Part of a small language model's weights.
Size: width 192, 3 heads of 32, MLP 576 GELU.
Architecture: LayerNorm before each block, capped logits.
Training: 208M tokens, 3180 steps.
Each number is 128 + 32 x the weight over the matrix's rms, rounded and kept within 0 to 255. Layers, rows and columns count from 0. Numbers have three digits each.

# up: layer 3 MLP up, 576x192, rms 0.132, rows 362-430, columns 0-95
# down: layer 3 MLP down (transposed), 576x192, rms 0.117, rows 362-430, columns 0-95
up362:198123142151090132086104102108071161121154183164144083171144107131148186105131150185072115157101116128122187068147111178169113121142128152178086190158184095114180130176161116149116120155159126145149157132126167158182101097131134082110085126126143125146167136110111110126130128181065118163
down362:164036140139145080156123180150142096121106168132092085114097152162180110116153133081135152124145172074152093113163111147127135102130142119150102043091142132135122081125108105141115107139155128185187149122155132107063174137117098148179136121133221078140116124108132115129107136128151163129
up363:139113168120081140172128106150166121183105115098151135080119145173174160119142129119141154163154143079131073157090119132155161148120130169098110152099076144164117182148123140130122170090136087096106124132089160133116113139139103078093104105089186130143127146081107095142096153128120123159
down363:062118174154148107126096170069065140124136128114170110086134176099134121115156154135123124094133159196121132148111070119151168109105137106119170141171128104186112135186137111132132137144088187124152072122142151155161132138104129141180133116229125098116091135119134119143107138135117153089
up364:135115107089097152139170153112201145129111127110131166160135107148156120137095185082149077102153119109132216128164082128085111161156131152077067143138108135087137161137149092152131114061107139114162114089131146109206182164114078130112126153104146137143149117136084145132127091151136059117
down364:119152068127140130072151094093114173182079048155108157129107148111132142124136094086098171095080176159136168131148204118222133098169141102189166110119126171115150155109149072111171134162094169104065137155102073175160101123095210118141151131132145168175109107127124146116104156073129145129
up365:101112147107178167116140132145133082068138089154147133106165214094131139155120128100111129130131144129162096137133133107116109127129113128122186082115144128114094092148165142200158163120107118129134146132158145185077121144124097156122128094153099142146144095093166135151134116127158140131
down365:141111081085110136172129136146081118131092108211077124162097080147140141104126105134032085150080131133073118084109105123089118147132123148133134099149120081137197132185110065116101117123120109139144162124104149116134144039170112142132131131107061087132048080139135124115157120079136141103
up366:131212160152109172109139201146181127116184101124206145130136096114068103178110059205125176102089155155144113088115127103161067151155144136177162131191177138136157098177132128189115121163075133117109101151097171131127150040133146132138112123107103136129172170115105165138096122147080191090
down366:114150126139130097124141151131152163221096145170089127130141121128152143150106155099051159138160152108057112059154175085124170108154140090157160076098118132155115142117084104078102172189135179170096154153145156130148090114134103136099093122108101149130125040131141149092103129156141092135
up367:176115099107132146111134155130105160105156099085141156136166149135112100143118215071184097148114106122131141154140153119189121113122150151127107138102117102128128180115133077051142125084101154097121139128120109078142148120100123150110154101069169135091154151179100151134166140100150106099
down367:097144149097145170139178124100134122156111093155151106139100062137133153111147108082088173105167058140133082132152095135091119091148111137148101125110180176125087099138103145086105128127139059119148123080089171198157158136199125155109112079139116127211127148082159109112115120136073124163
up368:133167121129163160118116127123161128102173107179176150077092177068096190165119166121137119069159136163066171188167152180107138069148141098152094175175091171099163133103148127177065145150094134147193143124081177140109145102086125165120088146112173096113096129029135144126124128117081091159
down368:135073151105120106133131105133080032133113107107039098138152138143114131134144081094115167149112138140107104155118170139124211117148121121198129108060130133157082111094140156118141136153130123161092098143065078156175103126195111127174080075123169144137111129176142161130132118133142149123
up369:107111088127161129135142139142129099153102123139135120154075122152160160088121126110074133114140110109103071136156163161155174165092145123135145146103196121128108135096164112129134113153089112130122084156131159087132200104145131151151103152135099134125110131091149089117119134184138119063
down369:098125109088063171158083117117101129181110132128137113135165080110102140090133077123174042127101158134127102122143111084099135105121104094084126116104126169149183134097092140166125190107145177114149098072075160116121069135072159119107101138115194070145103071110132167160155089107117166140
up370:098110112114171109109077145131104132121157141114082118157114170125112150132125109124119164128095098121157165096142148088160064141131110154169156204179166117060097153197066098159098099147107128122151150119112139145159123077088159209103169100112132131074114089140154094089081150141129150179
down370:140166088107193081080134124132087137079141097104156117161154074092105131105102195052131109169134128137128109132136108127177099125099163144119125068154080141142131064110100120071180097154147135132155081164155086073074107144143120170150146138121099095128146113117146094047112163173121164065
up371:168135152138120087107161074108157106127140100073113159247130147117109149132108107118089181208142103131149136124173184130119187099148072113137147143117140147149144151109114140122128107045086123138140164146161119170161116131092164153132120081145127104165109161088149121197147081122125058122
down371:149135159183146104164107123114141148130119109123142174154098122170110161160139087103125068121110113151159130147131117101084127108145089134122132178119090145118080098104171120087123113151149159155151097140156148132137158122112137112166134097111175123142108162093137115103080108140150161146
up372:166131118113076134103162087070208080088170122156110132058167133232084145148143154150133167156123111118134164128122150138171058141112091079138151189121113109143168119167138119154151124116137102143132147159168123203127161088135126097087166148111115113106166117107091066086143123127129113148
down372:144189123153148161133135190133120136108142088111105143149131166083129113061134119105141132129168119106135123177139107135138209150131084185179154115082101107149077114101168153113124156201116139119133081094157104117173089135140199141165197127109123188141125135110141143110113117135150155124
up373:145134097136156088156173120090172136100183160133150133075141084147115106112138152106095140171112178143122062119170137177150100151105100131117195166156145081104119086116130125142084087108150156183182099144116125144111116087109116144157130114146162134141103127121123078118139093119163165174
down373:097092095095117128081146152167159118112123129101133138152133120125079114139131106085117139094115146156170158152151085088134116097084139136215159151064137135151121100039139135118144090071177128140105129135162077079174188155133114153123120080115114076124124101156179093128083122080162079149
up374:143137156072080089072111100144099089184124115143098140151171065108192121147081075058146069143165121150125133104184162158148121156129097067068105137151117098091107165126168146140074144083107077135140205153127094156095086112117097168090131178124118121150168094176031137105041151162177088062
down374:129167137178132138129142123104104110123115168072041076105104176151127119114145149143130154094165131147192133182116106075115190107196180170074164105107133191120167098117102125144102127182120114164111052120151113162123083126104100107114124129161074105123132146124089117089193101145091171081
up375:090121163107171184126121123114146135165085111091093078107111094134115133149181150165036145143131184108123160065110168129158145100101124129099131135133146118116092118124100122112148148176163161113130085125115149119126191062103129155090145125170131157148131074107053134163093129132140151172
down375:155111122132102154113114133152101105130147125071154166120149135101154161138126142142099091124125157091142148124114136102091066135095109134153135118151111127122128099060140118078125102156129124123111122112123094129136135209152161144108138191156136071135121129127076117108173108132092168145
up376:064123125132148129134142106176086111147072099116170148142134158114191125103148122123122117218144083123136136163149188138125133133067113088140126076133163146148145135164176109132121101091117119131116080120086156133162170162144154117169128144116124118146113116118189105107097135159112157163
down376:141154127155113093155081149138142128062133150118115123114160151104096098141081119092118118137100101170112144153154079128103164103123058150095132112133123148085130126119145092098135180197128143051140077141111165130029165123161171164071144154145149153128126122151115166169031109102108084128
up377:174150143110127077137101087170137122132101150132142123078154124116118090125138195113092117167091119156110141121136126099152105133152155119122159113116133141121131124133153145100107143091134151139133122131120146094126117075125144120126130096141147088137068187127134138173108175124157138114
down377:067151073104098134073133136084093050157091157096097129123141134130094124125113086112114141099109105162071127148128168063091128082108104134118129156126113133131147172121114125123119120100139216068157058076125136146171090141167163142177143144122197131105129098180127128113149092147135155098
up378:096146166116107104132122170113130091126109113086173130147138151096139093072167110079108075129125158154083146143111099108097092111158177141088095134149091117196129159094086121150099120144198050089120139081085084114177126077074118095145148154098183158175094145111110165107127131093162111087
down378:128120116131110178076101101148130074139181117144155068124120147081100132194153109127085146126161116108175156094149170157127157168112084123119141145145139102125104172196110147137108156116106168146095120120203192081134116156176147184119095162127106158114203118179095167075111089094095152132
up379:128080106150083118104104143142099123098110113174105139142151120092181084090153115114202154131141165181135218141103157150157155107124106113153133085157108148092080183144172122100116153103108061088145140110120118127166127110151132172165088118117158132120135142062156117126131123108177115169
down379:128076061130138110145172117066153094129126137126025126063112190122106106120084183116132104161152178155100129160124133142098105120095080081162115127161130097157190165119155080123175124193196192158158116158140184147106118128074121134142123134173133172148116111129119119154075080107106137068
up380:072119156136119139135095125130171155161109106167087132101085145095130065118132128078080086107159129039139118154158105081157103122107151137116111197131127131142124128075145142149095127130136146148127095129170160138114089148097123108140136126123104113126123066157128136126127122117125077149
down380:106214133144122176084171166154134157118083124115115166179118124131180110092110172100136125172130099149139131090134135105122105167169162113085120084080079188082154137136156080151145191113099142096125115152083096114142169130082140144126104179098134093139147130080108121108089136143099198113
up381:106126140124131134154096152125110107116109177155097110149141097153133140070138105109151065144090128168079153129128169207119127150167120153118083104121144212131083144132097130095134120157128083095127115157118127105147099177107115125164088119140129133126099149090136140218141127163188057128
down381:167126141100128116117113116096129109166104077069107090108115066121227116124098151170157173179154140171137149146106105152105112109124119147119111127150136089155181127161118152155155147105117125243107085153174165146145087107124106127146153118142057118155188100136170073152161117102076116101
up382:071135094083175149157157178134160088129165130176124106120097156137173155124141168161135092083077100059110143116168190131105126114181186087107115157127130142144118136139067120184110111180140108127127189116121095151139094144092153149123151180145119117114111138175160148100085160141115150100
down382:117153097091093088124095138128096097168148108156064170093130142067073165128138124105148193128135139164157141152166177128148116096083090178185105083165164175157165128176181148125061083152077142127089086098119181073131161143141077148144096136131111115120142159130129150144100113092134116096
up383:109128129125127152155098118147146115143081098117161145098109141155137121149103145204130099155120125088154148118095148135147139171145159098157142130119093086115112165141129095131120130131067143058156178103186116156177138068128088216120149130118111110096081171151092113134165107180130117094
down383:076099101136168129085131119135189095118138192090122163140115160155120036126136073146129129112119121147119129149134103147097153135141107127131144141134119103133100097151112090169158077135178156182121168112149133114144167153112135108145147051122115171116125121113096171142133141178153135143
up384:087152102090112071118167174131141164125157133079141053156067142191121131163178135141123137128151143158142145136142159120103202120100113127091117137144175154139145141120078117144100100141120104101126155153146098123117146105114066075126142140161104070054092153136109178106124088102154112117
down384:152132157140092123130078147122129100137084149124117132133158154135143155120143163117139133189181127113151105149103150172112115142164188185186088145088143097186118117135137133149145133164135189178114120147131120128152177104128127159152165111150099123158143177119121087164113149162105153113
up385:154097151109076108059120149137127118089114129126198126101089140126204130129103088081114146136089152100158148138143116086123096116132173073141145186074085128133128116127112116138118159197135111081091133177136105143179128126082103151137046159162206131169112151122109132137080130092166091112
down385:136165142164133138116179099084181146072161055103105150168090104143103133173158140102112107114106125125088151144149124116151145135137146150105152100130137114151166118171074081116115136135114106162095123127118107120116114083114164154124162115177083128140108143155149173194142140131140164138
up386:093062096129102122080077112133165154190136142071112158139118109158177141077134109147134133134182094077177146087023118167126097127110121081141109108077130166125140149120119127157143163089103095127150087125097111132144111131162130168133109079139167188135129163112170111198152117155121123096
down386:091131166101140118143146096145095116095059134132123146160121113152140161070101116089137148167096138175111072122123157140085090105188107101153133165156147083175126150135085134142099098171122104093150151154118124118053155086100137124107124152099135124110121189116072136134105132117118088111
up387:194090132152188168107094060136133156179131106181139112144155129170137143163125143114161134119096096129136063136057171097069095137091082104145106173160114144125136119103112155130080164128118125143162181084178165108122089089148188177125058064131117144094111097161120114179140092120158104174
down387:159170175150124077207208147150134106144120175092083156112188143094095089154118108127077110146091166100151141144175166131131104090155168113123106093131127148083194113113115072136123119161125183094114123122112130112109098194078120102086120095085220129110084161112123085171143081154087123075
up388:111167123186134200099197141159165094142203146093150142122166134131100135072090083117119170185103082112122062080138083178131150126156056142129097067087131183148110126170082135083129145134063115117031114117105063105139164162126127104115132141154103107161119166151142121174103151165112111126
down388:137117153114042196108118166160215129086142115074124092222100072119177153127149101186022143106117197053102136091111158100151136126174149148156186104125137151146117154043093125136126119149098186106079132108091089118100118182090117112117091139128137162124122093142083118166153129138184116162
up389:066165121139131146151161074180085104160123080110091164104131154153103086092165110155131124106097112150151137167146127105143147152136192152154130141105105069151114138148123132109154104107083094120073141120101107092193156132140136140177158159172096135103132125130159165180099136156112188150
down389:189113161092110144153117187115140099166106075113139139171129141084133141120085141132200154159139082082083120085154108137146153122144082126108083151169121151107127075116126169093101143128141181115151164118169106112121123087129107146158135114160156171156122179164104101131135096160145121167
up390:074157108152131123067128130143164145134116060068084164183160053093140081142168133132158108128073163077086116117091104124089121087154097170131121163104149116187174159132134140081154097171074150130200053123157131138116113096094131138112161106130099089137104090106048119127213144120111126157
down390:114102111061182176137122172168137138119097144164129098092161130109084164100075112111119165107127094147126083101130132125106134148182115066136181128162094135138124120124157213117144142106121120122196148151087080068143111117106071108078114131115112139071095078119131033190103163152132151137
up391:093132151108167148101103110139134143112158146080145152108134060121142099116145075088124151154128145112163118097161147154087147141119171098145088126138071105060131092150143113122136085164166146143114129172153123117146138162093142134084129130148143138071105131137141138098129106140052085104
down391:158110126192085087106113154124149101118119117098134114069170136107141189133146180184145138138147147197080077143112108102178116116100163175125197140174167138127167122124153111134184177135074105114120130164109159146147181167140141161154195091163117091143159131146143131126082217135186138130
up392:124143126112131084149100099141109142111095072120080096115134135169150140130112130123191093096129119148113132081127152139145154101134123149121144187132152142072104099160161130115125179156088135109151162205169110199091121091141125130150109151125128139100132132141137095165122130124140123080
down392:126140127122072169110097156134139128064074124132190138136155140110154121126137125113134138181147141119194108132130118140136144129155160124110142139116149203071149132041152104090170097098097049142115091122147148140152110145135163102113115112123113136109116180177115140090151075121147157105
up393:128112148095079151187200205118087158083151156175125115115126152137156125141154160124120160101105139120074099086165108069043105144137136138132218115120159106152166142094123096152139149042132093117093148089141137211141064147113086083155127104136087036143091145124063130082137100123103101112
down393:069133148172169165095107107101124114111066139066111158151131151046065137097105128167115119097116091137220117156070106160159175129109096184095117087090129142086118096136080124119087119169185120160115135115188152144199212146144108126127105114127121122113113140100141112111098141140088119129
up394:136152110149094148140162142096109156085105066112158136040132109089130094162102117104159108060099127156125152084168178102132094143161144099141094139124084164146170170185137127082114133099107168096112177208124199123111107116143126146151099074174152159143123117134159136084199186174146075104
down394:135155148161111088119102109068101248112136097147122155089205141079129112180125168104116145115090168093130147060130115136128122196142128087130167184175075094112120088165129105114106158098190151089114184115085117151098162151147139125190167131094113120100132141156183136120129151062103167147
up395:061146195051134074093181150178134154063074114178118086138139122192142109130195093181099109165099173128140213137144142103166121134101116077139097144117074091206138089086115106163088154081114079128079145068079123113164123116134088118152125122137137160135134139143135176111148095157156067121
down395:117205092134143160096124117148181169134127118085155082162159105195157067149135190138078145151147157115152112177062153177150181105139130171153170102139097155119090169115198161159115103138186094118125082187131087149055170166142155173138117157083107114147160169120141083163098158223195123141
up396:138050170103208038144117107179136121101121131133150126144117089091184143071086147154152105130006120057192226089076078123156102184124107141093128117110111157128169163144083202155126068146127155178132125163061119169142144061155076113160099136133191193149151180120148104084112121103121118123
down396:087178190070112102175176142171144121121127109132087103174108132162125095138074134177112087101140127158151094166130161144128042140169148150147145145085088129120117146145115118105136140176184094170117155082118038080124144164162152079055132148130094104113143104150123104149128133178115183158
up397:146096134142121173105135139122121113097092099091131139068068091144085112181124197037135078123128194223130163127168196124163174138167128106090144168151172152124076087098065141109164143123124058106130153163148107103168191155090188154095134130118171130088180139104102201152050181144169134149
down397:153156106167132067136141107164129162138079173130085113154135120124231152103084098098107207121179134100120101087120087164067154089078129179089103102085119095123123126112115120133070103144144163115129123140098157130095117136139145125136134122098151082146084156109226056117194126108110161085
up398:099157150140132076179111149145123143090193086124125106137129183136138124105119105097106125213114121183125138105139145129122188139148107144135128101139058094127160192142151136174134113146133123055152094139150119128126067158168147119121175091210146078111144147122154127156146118110123150112
down398:152107156132131153141156111106138138135081134072121145151146118038109144118165130136153143067176190084096150130175145128100093125109167129095139106111131114168041140110138163148095122124164097129106073144152105097124097080145147130155109151072135165167169160086132129074113116102114058125
up399:134105076118084138160074197186179181099090078167143170100111157104117095111156134134086079108150108110126164103111154123138185108119119107162126164138093130152187161149067170124120108172159052088126124195099147152117145141184121162122137141162152066198121133154089106093123170094132153161
down399:131146155185143132144171116140104135109142203114132116131150126128120123116148114103149113127095132155074139117113101111174083107157155120126146085108160156148073166143106127118098122093152166194164119093177076064189126090142085163094149108111104122135105142123164089117150079119108068163
up400:094119150083138189140079159155133151053118122126094119095123127101112142102141136074150083130118136096075125179066173125072110135103100077101105117085120040150071093111112125172129137127151139104138102133129111134162169104151115098080178113158087164102129053181127138097131156113142148125
down400:157175092137144120094145124104113109150133112164150110180073102159144141135131136121117133125141094128123175115149148166165121126117152209115089117149082179185157131160171110102171151123132148114122098144127184135106099129091125163136101067114129086141136171100153174091098143165093119098
up401:118141093094184131156129146105140105116136137124165138118123136078116173098145140112156136147155125136070164194102104095139154121113126168126096149131154179138118076137094060094109115077167103128163112117138128161135072172100105120126134093110159148160135184201135116180138111153111139130
down401:182121173133103127131178135109098151127130103080147151130119124075149083114152197142136125082092141110140069118140130118132128141126106146116107090142114079154159157082154160206172084133157140126108144142160142062134207124145166140080102093093107131151107118118158144083152134141112116134
up402:188107109198127141113104185115111173105120104079137122156046125077142103138076094115190085145116124089097108063109088148073110088051083077113153088203132106124137093193169119102097145155153126127101083131147142154146118142107105129124113089107120152132100126111115075079147135196116133178
down402:111101197170095109091088169172096124105102104101157126124156135103137151199165131137108119126065115111099092149132131031123125116109131141143140123089136096124150081133074130086054136174074180146120128168166180083140056098065087153178076166154135089129064101150172146201154136147119154083
up403:120120183178095073099126131121115088048095113168110093124146112159097128120162109161125075102137104162115209074177069129158147124154119082113085186104125126156156129149139128156120160102170177131163156085103083107097074116154109155125107121179128151158159131103106141127127161136118081111
down403:057121114123138131143101110109119153127104150164193079172131093118194148126110173152104115095106131106169130169089109128107139103140130125129159147080132105115148139097137164162143142165150068112103115145153127160121168137152123110115129142145145070123128143103127175158166167107119122189
up404:157123102126162120140134121092126135128119116115130160137156139143080092109145132154080163155049134168213139147099160109102128083145131128162088089143025105129092108074163150069136078184106132207122122113130159061179137145165186123140139096154174083116109147116102124162070101151127056060
down404:133098139132115138120068042187137156108081141069094113123191127126154123169110136108110171159131136117164135116133173092117105162105123087097150102144136171121121116088177147169174138141108139151138174162127133046082078177131111146101198075155121093060126132107109112123128150112119110086
up405:118127201126132203132086132118143139166112140166123128135123101103146098141115104108079119131138149175145102122175093124134172130114109097035089130177124178133136080113192102116133142181121103156110191106132100149111108130125169101088139122131137228124108166148147109123154133166149112134
down405:113113165127126112116129132167145101171147119139117107115143162093114176108187105121162192127111112165216192106045101090198170160091107075207175125142113133140092174109149171125097124144125101133099143156118089144134161163156146117114111126103128142146121125124090085106239091133144144115
up406:085094130141164134207189096166140110078151151142186132101083138093132190140141166149114099083109155083149183109174160131159119097143154187177127149135078168106152111067066109177085157074181112132192140177107152149142153105013118144063133117146163095203095113099102166098144152157116092087
down406:163158114073178090201139114101166105149130104140105152144188103130101158101143142121201173103178181152134114156128099087090155148145158193134069151083115100122121110113088132172112089110126176100173174160103160098136157114187155159127186155110110102136145086210157137161136103028121109134
up407:105057144098114117111030136087115087103130184148145064171116166158137128156096220113166112149096124154170127154151128190065126146151162153091121188133131099110118174165152156139156124128097095087150136189125147122176125184152139130169090083144148122207085141150138121115102112130126144155
down407:192163060122126154088102164160161154092104108119108133124121098144182114078140091148088094168088110114054147184105094138152120123111074107078109130120141181100137123161103141150128130074141102138151101113103116160111110142153133163074122122143117174079107118131111103144151070158162149111
up408:094152169121079121173122152143106102099114063129097136113112167162138099190158126153144124112185094133066120108158150146081141102110172172122112165096128079149150163119130084160190109123137130137160136136147086138124126061135108138135154130067119156097149166127150140123108137154118171160
down408:120156117068161166142110147179117095067143131113194120166130142148113201165085168108112111140148117176136086121129164147144164126148094136157081133081103160112112096087118147138128123120146098151096135172137139074105065138125187098133136077144104109191152093128094090170137114099146227136
up409:144094105119142174106084158121114090097119152169144088110160099145143164111117061098142130094126100067102163145120158099076127129160125116100126092073085130127161160140065080150126154096173122159105155123120079102116142094132066136140120170128178170090112065096139155110124121167138088173
down409:096189148108170073127147117115097068196103145131132137174103097170098118172116194129141041129106155153139169210127068139094108118135091146116181131183127113132066115137108100143104134147138092173158126161188184107112138114132173119168155135132138142122142135117149125090113123061139147110
up410:106177092147126117114134113125160101093139141134187103152109112126127108106149165123160191190092066174127077083048154132106129110198144103152106089109138163150135136140080115078127102145143136076151141163113146135150088128149121090140162091120107181152149070150193089130195146145148107141
down410:125090126121159149090102185149055120176094113059131120107114135104148176104069141158102151131120186169141154206142138129098167091131157132170124105113120113105138132108116109102135141117120105120030150132114130152125182149133142090081097104110128123099133127106116113171056104158195171076
up411:098074111104146161102144090050141128126131124161096091167110127111205141083115117107131131108133173182195116100118108118173117158148133085076079087118091144161142222124110171117138089164112162124146112134049103084177123165117049101173125097108167144130173140082133134084106139175108059139
down411:147157105099130074139148132141127095133140127083128166131128132143096124106132193112101096129073143171088144130155157166094139139138108087101112159134147136112132134169098185161176087080101105071110125090100116147111160139068139150080202148072174167129140107114158103149101173120062145163
up412:144184098074147120076178160140107128142156139140084154134074154165061156026189092076140087141135146175106131084118086170214121132122096116181136173136170104104070156143174108129118125143085119137092118139109101179142121158103097170182159093098087207110191095178122172143169084146155118144
down412:133157143172114072184091126129166120072133167121132120069144136189148104129154161158155106100150146120114136177188135069209070106038112168073117101183159127166117150078140147114118133090143186153208083144101144120132124060109174084138082113111145106205149137157163146136170148128118155175
up413:091152081123083163109166182140082185201139111128157106144136144147109119138151109112144211138180186143123152183161116165150191052154139182166122104141090121097126105128144096130124128089165096155108121118068220101156207140101106085104120136109029122153103127073137118130147048093117124088
down413:185131146195101094072069134133084165128156113130127094141110098086130135150090160049138194173181173120119170111143145116071153108181167129160207157171153162157122086118116152164145172106131125120070101121172145101088108081136151138142089137110094184158146194169117142124116146082120125124
up414:167151122136056063141123081167096164141107079149153121106128054141092103150098109114135157058111082094153071103094062177129171117098096173191188091161167113136135161132112113137195101186115081071102174173143084138118177089061131179143134120118133107134089195076128099134161130131174100154
down414:185090135155096129102143063141115118112160099119137115082128112103111085177159112112178107091144133142091174137186111130188137114126097180197120135110105119105117172104205162166133111162119100203104149150106143138207143118131008120118139061158115134191162072122147112136125105113143157137
up415:209116159126132059134140170160137120146107144174141102106191155105143115150101126116110128119175139102145153065145076166130114139143135149101096134147112162128076165154121129142142126091096143101110128097187148070116109108112165097148139104133097166187097046206162145108076121118119072120
down415:111126085039073135061120127144142143064106150145163096138112082145125171066124097086111086126109099125154085141126086081131109154108130120131145110111094128154108156068103147091132089108067133134122098158146142150125117159131117136133107137101130107134210122073084109156104109139079122140
up416:107089166131145089190138067113110113116128108144110128131096072088150153126122155132119086165082126199121071093147134136136090166125137124146092125119114177109061074103096068135071113178095182117144124111095186112106086081136140154145129121133144141073090192114169144117129151145087115090
down416:110097138140114163088108091157102122168158120143169079101165162145157119144133075103134097087082062073135128155083069147150154107135139105169114126142133123149153154190115142110108107104096108137148130109108067115174120181192174147108097112131152175132171078170093135125188094096177160182
up417:097169105119170135088147121161112061077165102136110082110090161144155094093171100150104109179129105124078137111153092108103161048148166107129117178147206157214130092116119072120083162104162128206178151147162069149130131128116143123226153126156174144138098133086178120145079139140057154223
down417:109060105098119121108112169121062154129106127173177134120146105063160150128064118139102148057118150143179138076179205157105173162148096091107097208130140118103142085150162144143112100059107106149094200131121162073128035102102125143017187098095101116062081045160135191143115100057108068162
up418:153095133097050077105092129127181161144128096074145054046106120158112080133087120125134115152111047135149078143080086096180127131093130129106122164131188118102181149172102135097131126116215110092091153133109150142085090160131100146107170074170084210110068072151145153155100150153106140099
down418:112118113097171104111139095146105157168108159127089133130180133126098133192131113137171140089121201138162127171107081118139029101156095106087168108111132151087085136135133094080080079138112114111080183122127094129049162135120108110140101190127162158174135115143108173115131101113156147128
up419:126142166185050114187120087162120156114120111147122151117149136118063139148130121131117164066150147137148081110081114093164138148090103118085129151159174103105134060094113109089114155146205172108159153221185113119120143090116113111155133166140075103137088144208146141164127160072151178147
down419:146124131164153111118134095079072139146171161113141151101104135187137143145137149111193137156119179140106155123170151113090092110102153188143159139109163101065134169069155105098163104128166090178147135129122142121167139158114149119165206097126152109044121149058194084110083068146115093108
up420:103147113151174088118132100180116060117105096135121161111105107132144154082125097146167164087133128074127118138121126093137154126195147128097090119118106076210092154104150118125145154106087133214165149128112116090078091127122132139151112134102171146132115169182182119108179143132140083119
down420:112122113084092181092158170097089193163152118101123093078090102144087097170113176147107104135127125154112097113118095132123107082155136133085143159090130127081109142141096092110133083111132141120094144152176158091129118186105146085101145122143080183144169087125151120120099081137116038085
up421:173122167082146146161132112102159185090060144138187081102120095109120087139058131109165118088120141081135127109091152117143154146121092067107103144162100138182144097135085062167142182122148149115147101166137146117114120118099089143132156146134121143125142111156100170098162153141076100096
down421:102158079146109067164124141127119081103199102130114145129096132160118104121146137140113116132103103127132081131153097103151109105135146139123092094126179145062073124074185180146111124151147125120163146109161167119127118110122115135154130121107113166090149083129064124077068105109217150141
up422:123073155178094152144085126126139101133161079106126145095126121085080158202092107051194096124160175067117160092144143082116146143156102135148078149148102106102107139180125113130115036117141121158171088156119161157118166130106151117164124159102147122156092108127140122144072128161093101146
down422:097127157081130132132104111079141145111094162104153104128177084155114161132067044182077080112080120135102126153091120123128179121095095107128218108127095155108152091111118110122141112127116129126175110104146112111104119129161102105090110111054130155133169180182134128116113137131116178121
up423:178133138105149125195155082182154108158124083127134128072113109133126112134134053099183087115161163115180121178102134215161159151123096110127139125132088107117131120071097082154133131090158130158101147100114137196110062160119139202091135146075135123071130127151148115170131114095112074124
down423:086152058123078094144118190141087131093074164125061122121128107110133139130121162171129170180145144146141065091123082147105093149112121099106172079081184116148158185150177107190169115171113139146143150134105120122093178143117140101077172088166103136101133120124106087112176143164177099145
up424:102180112076090124088075079123110141106152136135117120125202105104127089172157112165100085166097100160111144061091082196125146128076163096139157091134091136108170164142062118159139117127097087172206173120099128174142097139162159089110100172173128143160129169174116172109175077134118120123
down424:112144146139110099126152054142138088187151188093062071121116086123052093102153142120156108136155145146121160225162161184179102144193131116121123095136118109135119203111122142115150152115099158124070157071114133113160166074116136123071106151123188106123136116120082085160121077140119093101
up425:149116136175085125109137139152075090133152130148090152124144082141108095113133112158145122133101147056091072125067085112137147098110092093142189133192170149185096116158074142103129090212135083106177158153108106127084109163131140129166118075084102127140141135163110138143153135138129132118
down425:094145145105156102114180107127118113109129098149169087113124145108148082126096164164088110101076072090114132100136122127142133131123124089127156177139153127094166132136130122178164133124150068155087146094106146133119096083115096203156118152183180081116175124089161133097105094112143161183
up426:076146079121146212146130099099116154147152154129149124077127157094147122181149171111127122165150126131126130084175160132127141144156114111115087116113125143122118152081110128135110104095145089122128138082125124145194142092164144112077170131182126185127112153158135126120097121134146106116
down426:115075088099119099088128093088166096139089174153138059102134144113099160140139114134133119085134137113187100156180136187136142089111139130128102113111145114074197124155150147192116127151131099147123123160066173165166150160125195115181170128150115163199090064112078101200178121091099154135
up427:079130093142131139115155157153136074144117117096167125126116125128106151102132124138179156099079106084108169155094148150157123057124107108195154080190159137153148177210120156154150129156092149097096076101121127089102116137156102121143087142079141113175106144109177119113163146111161099116
down427:102149152137134138136126101118128115152081090089135153118158129147151176111073178094025143144111153119071109177088151148125103161124142102141125155130145139044102113114169087164124076083117124114053169144104116147160121144126128116104140148113144157100160151115140168114162113183172107132
up428:102192088113177135106162119086144090137135184141114130131067166144121131125098119186100167144124065180056154121142166151161100111133075152122108116117083084117161116138108140196128118150089081123143139083083123140116149101105164123098116144137177131079103132198153091109150104169143139130
down428:139137066117141084096164119114096149095141104154114089144088100183105130120163111109150135115094066133097082135111138096157088195168075172126116151131146081104154125151128077153100098170157109049113128122129175140126075048142127118129072146200117069089141155137109154182107169117138141170
up429:142159117066103118165115176111149124150130050176152152057135108126159158146162137141117113100199115121127123139128160096035089063086177126113128122091154121147170157087131180152158174113172096078154124150163183092102140139140142134168108155135087098148116104126172164075179099165075151161
down429:083117129126157117203116086150129160162119147073108165094165144077151076119091125116106052149092127119167137116123167149146157209061190097102086085126138141137154169194203162110098129117135096143132191187099169190121152122076096109104054137172137146154078116112130183169119134111106151151
up430:175169126095123098069087109159116099174183069097165142054141122064099106117168113154105138085195095208097143193118121134078171052115108109233129135123000163081112123042138124160128114121102075152125117127098192104109136120128178147146142099106151146158096132110168114130144151139137091085
down430:196170193154111098137100104114096127182147126082154124126126052116139102152118110088113145190092171123068075160048087086133146160110172137157107123104086109119134159090157089161151095152155132104160108122154146089100149206077144097126166147106108152108137173105099103147067142217109141129